{
  "d_model": 384,
  "rope_fraction": 1.0,
  "bias": "none",
  "extras": ["some layers without attention", "local attention windows", "shifted keys", "exclusive self-attention", "norms scaled by depth", "capped logits"],
  "init_std_up": 0.0181,
  "optimizer": "adamw",
  "lr": 0.000791,
  "beta2": 0.99,
  "decay_shape": "linear",
  "final_lr_fraction": 0.0,
  "train_tokens": 351100000
}
Each number is 128 + 32 x the weight over the matrix's rms, rounded and kept within 0 to 255. Layers, rows and columns count from 0. Numbers have three digits each.

# layer 12 MLP down, 384x1536, rms 0.0328, rows 0-42, columns 832-895
068078124113198163130090137059135109105066109161098121115106108108176106095119159153149079209138143110119125115128130101105141155139174168182113117082154150097169141178113159068124156145114155
138141123105106112132137101102127136198113114139137104085131143095095126104147116131145080105081097162084143172131139092150132111141168117073170176081092103112141198108126127036161114120152130
062120157176104109142171120153109192090153116188153122125126157109110136108157115136082192073125145106161112117093085091085131091133147105076159125151183100118122121103131111074095117133165107
113141172217089162118078136082143099130184161135097064099118079123087160122064166051109169107108107123175145113159114127165172151116157118090165040060103170060157132130181176044075112143163154
178125148130181151066129039155203107132078122100149185126168086094159148137094113093155112092098128134102119131172112093127154077126152156089129173093129099087140166210187107084145163121137157
115118115122141148109124125155094165137092149082156084112096145145090145140128083176058121147109097093121136137158115146125181115188111168065123094104145124110059139192131156135134077084160114
088132067118116154094169143152068135120120144128115124102147155121105145134128113132136129084132129063145118145142127115148180111074102122180147127124123097129118126084151124157138182109165121
051083129152130095166116126122178172116187114103112189097098112121101105112097143183140068148132100123060043057132099147088065101156167095112140120100150100124101125095094115100132185194198167
118059116169202142164156116146135136192080149123089123177087102162109114072114096127140096129153135157153061074120156190131081150106121115138100130090097134146198116101162160140119093159151136
118130115177147172147163145107120127137135151117130098124135121170118119126158117081181097154099157092103145135147155209146145195116116135140161108112101145162160163091163084160150076109165124
117050152098103206097128064096154068069054151102189173055148107101139130136115189100088120031107142112162123139122116120140087140119111113101054096182149082139118141131097079122069126102115106
129172154117115123160192089136196178083122126127201122094114161098167138174158105151142152096138109128091118105138094131099086169135076139061135098177098142129174111136155107081180131118097158
128115141115165117096116101091157112196095108074099153112126099082161085147160134091098099193136125146131136149147136120174163081145106118135142119122133083107146125124118137103164099090143122
121182110108168149133164200045046125200116100098115113087134148151143078135170140154182083158132147110100146129171151138207150150157121080146093142155113164093159151074129191154124113080139134
137092113098144091124103152106120056063088137125152154113162152115086133102188071126136132091141137102125075088100101115075182129130111091088115141092116126140123088100093142181125151110131108
163139130115070126123241167162146093086147088135131132153180130092151109069121069175159161155118170109133133082159154150140175199146181126161068136104124117156122114060117111085134142172097149
116145167145063182158077120152098138123108087144138161148077130119043155121125120075074092115088136160115093082154050161124117108229101159107111148127158107116098146118155100060170128119147078
120135074184101200103077091092087101120125094094092095079177078126132121172154092153157133189147124107152107087127146097121152131069111137114098213119139114135118103124124085044164107053101044
117118151092118136109139137134126134113151120106111114136124116153157083119151179085033212043114121133136157106119091075156144150174145151084178148119141156088100094152153105202128134141131164
202143114170140207139108122086107152072150196106157105117134096132141136116132136128153118160138047142141138125130199088186160127181099129119123152147135146138092138098121195170136104089208124
112143061163041118132133170157070111070128054167150111143102126106096165077080116123140117168121160118137094134141176093092097150209077101120180120112131132118154131167118124145131131087141116
093132234135097178148097147197189151101120108104163095100055162135115160128129146096106127131103131145129094124137149143132092069158118154133097145189139166094199101146149161112093143149107146
107136105096127146136118098140135101074170141103124119177103122147107103135120095166134052171073148081110145162132159130160115194122116136126102117137123106146092108037069094111149116156081158
100083099090134155144108129183089129115112073112143132120108155152102149114090091111164060142105152155103117164146121174137089163162066111122114148133187138127152122126194123092144098078114093
147150121185107168116147073100227070101156132075100156181116095132140113163090144112112064212139135172079137164148126103176136156050109157177115145108132128078146138143103158123107150156171174
107110135115169125098108120110091110120117115112114156115128161130167120101098150118168156073159095112070083146113131096136170143182119098112223171138114152080157170146160210153113200104094171
119097154114140180152084144152133123135133121103125134110133116109113124179062097073088117101164103181127136092134148128175111099165119121096075137087159134138125105138143156142099128142074170
082181161131154110123089162109131115133142143117166150131178172125127178195130123125104110084108127124135134065172088144181111148130173122110134137143132130105114097150131126118128110161162149
115179145203115129156111187157167138100098142134128207142106148114160130153102100139162088114088136120120106123188147138116119195106115130094109118112162173103125073098074085126080155115093115
119131171172145122124101130157134080152203110103161164148119097171111129143142117058121134160096147092103116140123174191192135093122109186077074077114136161114119136078163169182111110073137127
116134103115138142082059109109166095160126174142136161091125117145163024125059147076143117177123130176123128120132115152125116162093173106146093172082097137096118119129116147084094023127115119
132087089099120168136148140151109137090114141093162160101090082164106109087102146134195114047122121135150123132112110073164175136080130164146198151159112178132110133052079181104119086120095122
135193169143185117170117125097094125111155113133145168117114150161091103129136153129127105191101139039160102105155114114109114112088142131132072169111156156143147108097104138109067176098112112
153111141069173157146158101135093093135057126116135227089103173151106148104135151115114132153144092144132115128089157157190140168112112131122118111103158141098172187053090106115072103141160130
172133108086107120110133103114104113140170165159106149188169123176112092109127132112105162182160163122147206177118129191081121095114119120113102110149153167109227120151144096168143119106089111
166130197138164112103075113138126130150134150130165126134134118117178127133120088155185183144138164154129112141095088108068135135135162106063145088126149145140147108151137121132117080101130116
106096145195116110119048071145107194127108113100121126058115130138124117078125156098124111130150137126116108115069114108130076140149134114126127113128137131119115065124144136037153132042142066
107130117110150113084115115122146123083113110106105112193131101160132137144110132136082148104146125126132119120104094107153133137082115112145136105134155142176170127079090158102133111140132108
095119128182085113162126152140168133110115108135108186159132139091129115118152105110153094061142145140165099100113070181125109072107101135056124075092142108095130113177151123134122174124107181
143150114112084196175120134203099159136096166049149115122144103160146135091100119126135133065125120113170107161061152161027115104206139148133112164076119182146104147101120082153206148157148139
108184140121109100181160142147109168170095129161146102088160217080099098165125080165219096104106157116120105102102040107095121069218129091120138100144137117179045135215097153133169171139106151
112068098104154191118100119145104139199148055128125129140097114166093146082140132200091133112149139141148136110139131170188136175168092127101141106176136157165101086103137151085132072107160140
157127165132149128143108143136136127167158085110185170124140155089115152152136108130210167196119174069187095117114177092159150104183088146149105135105127094166121132158120127139125160112143113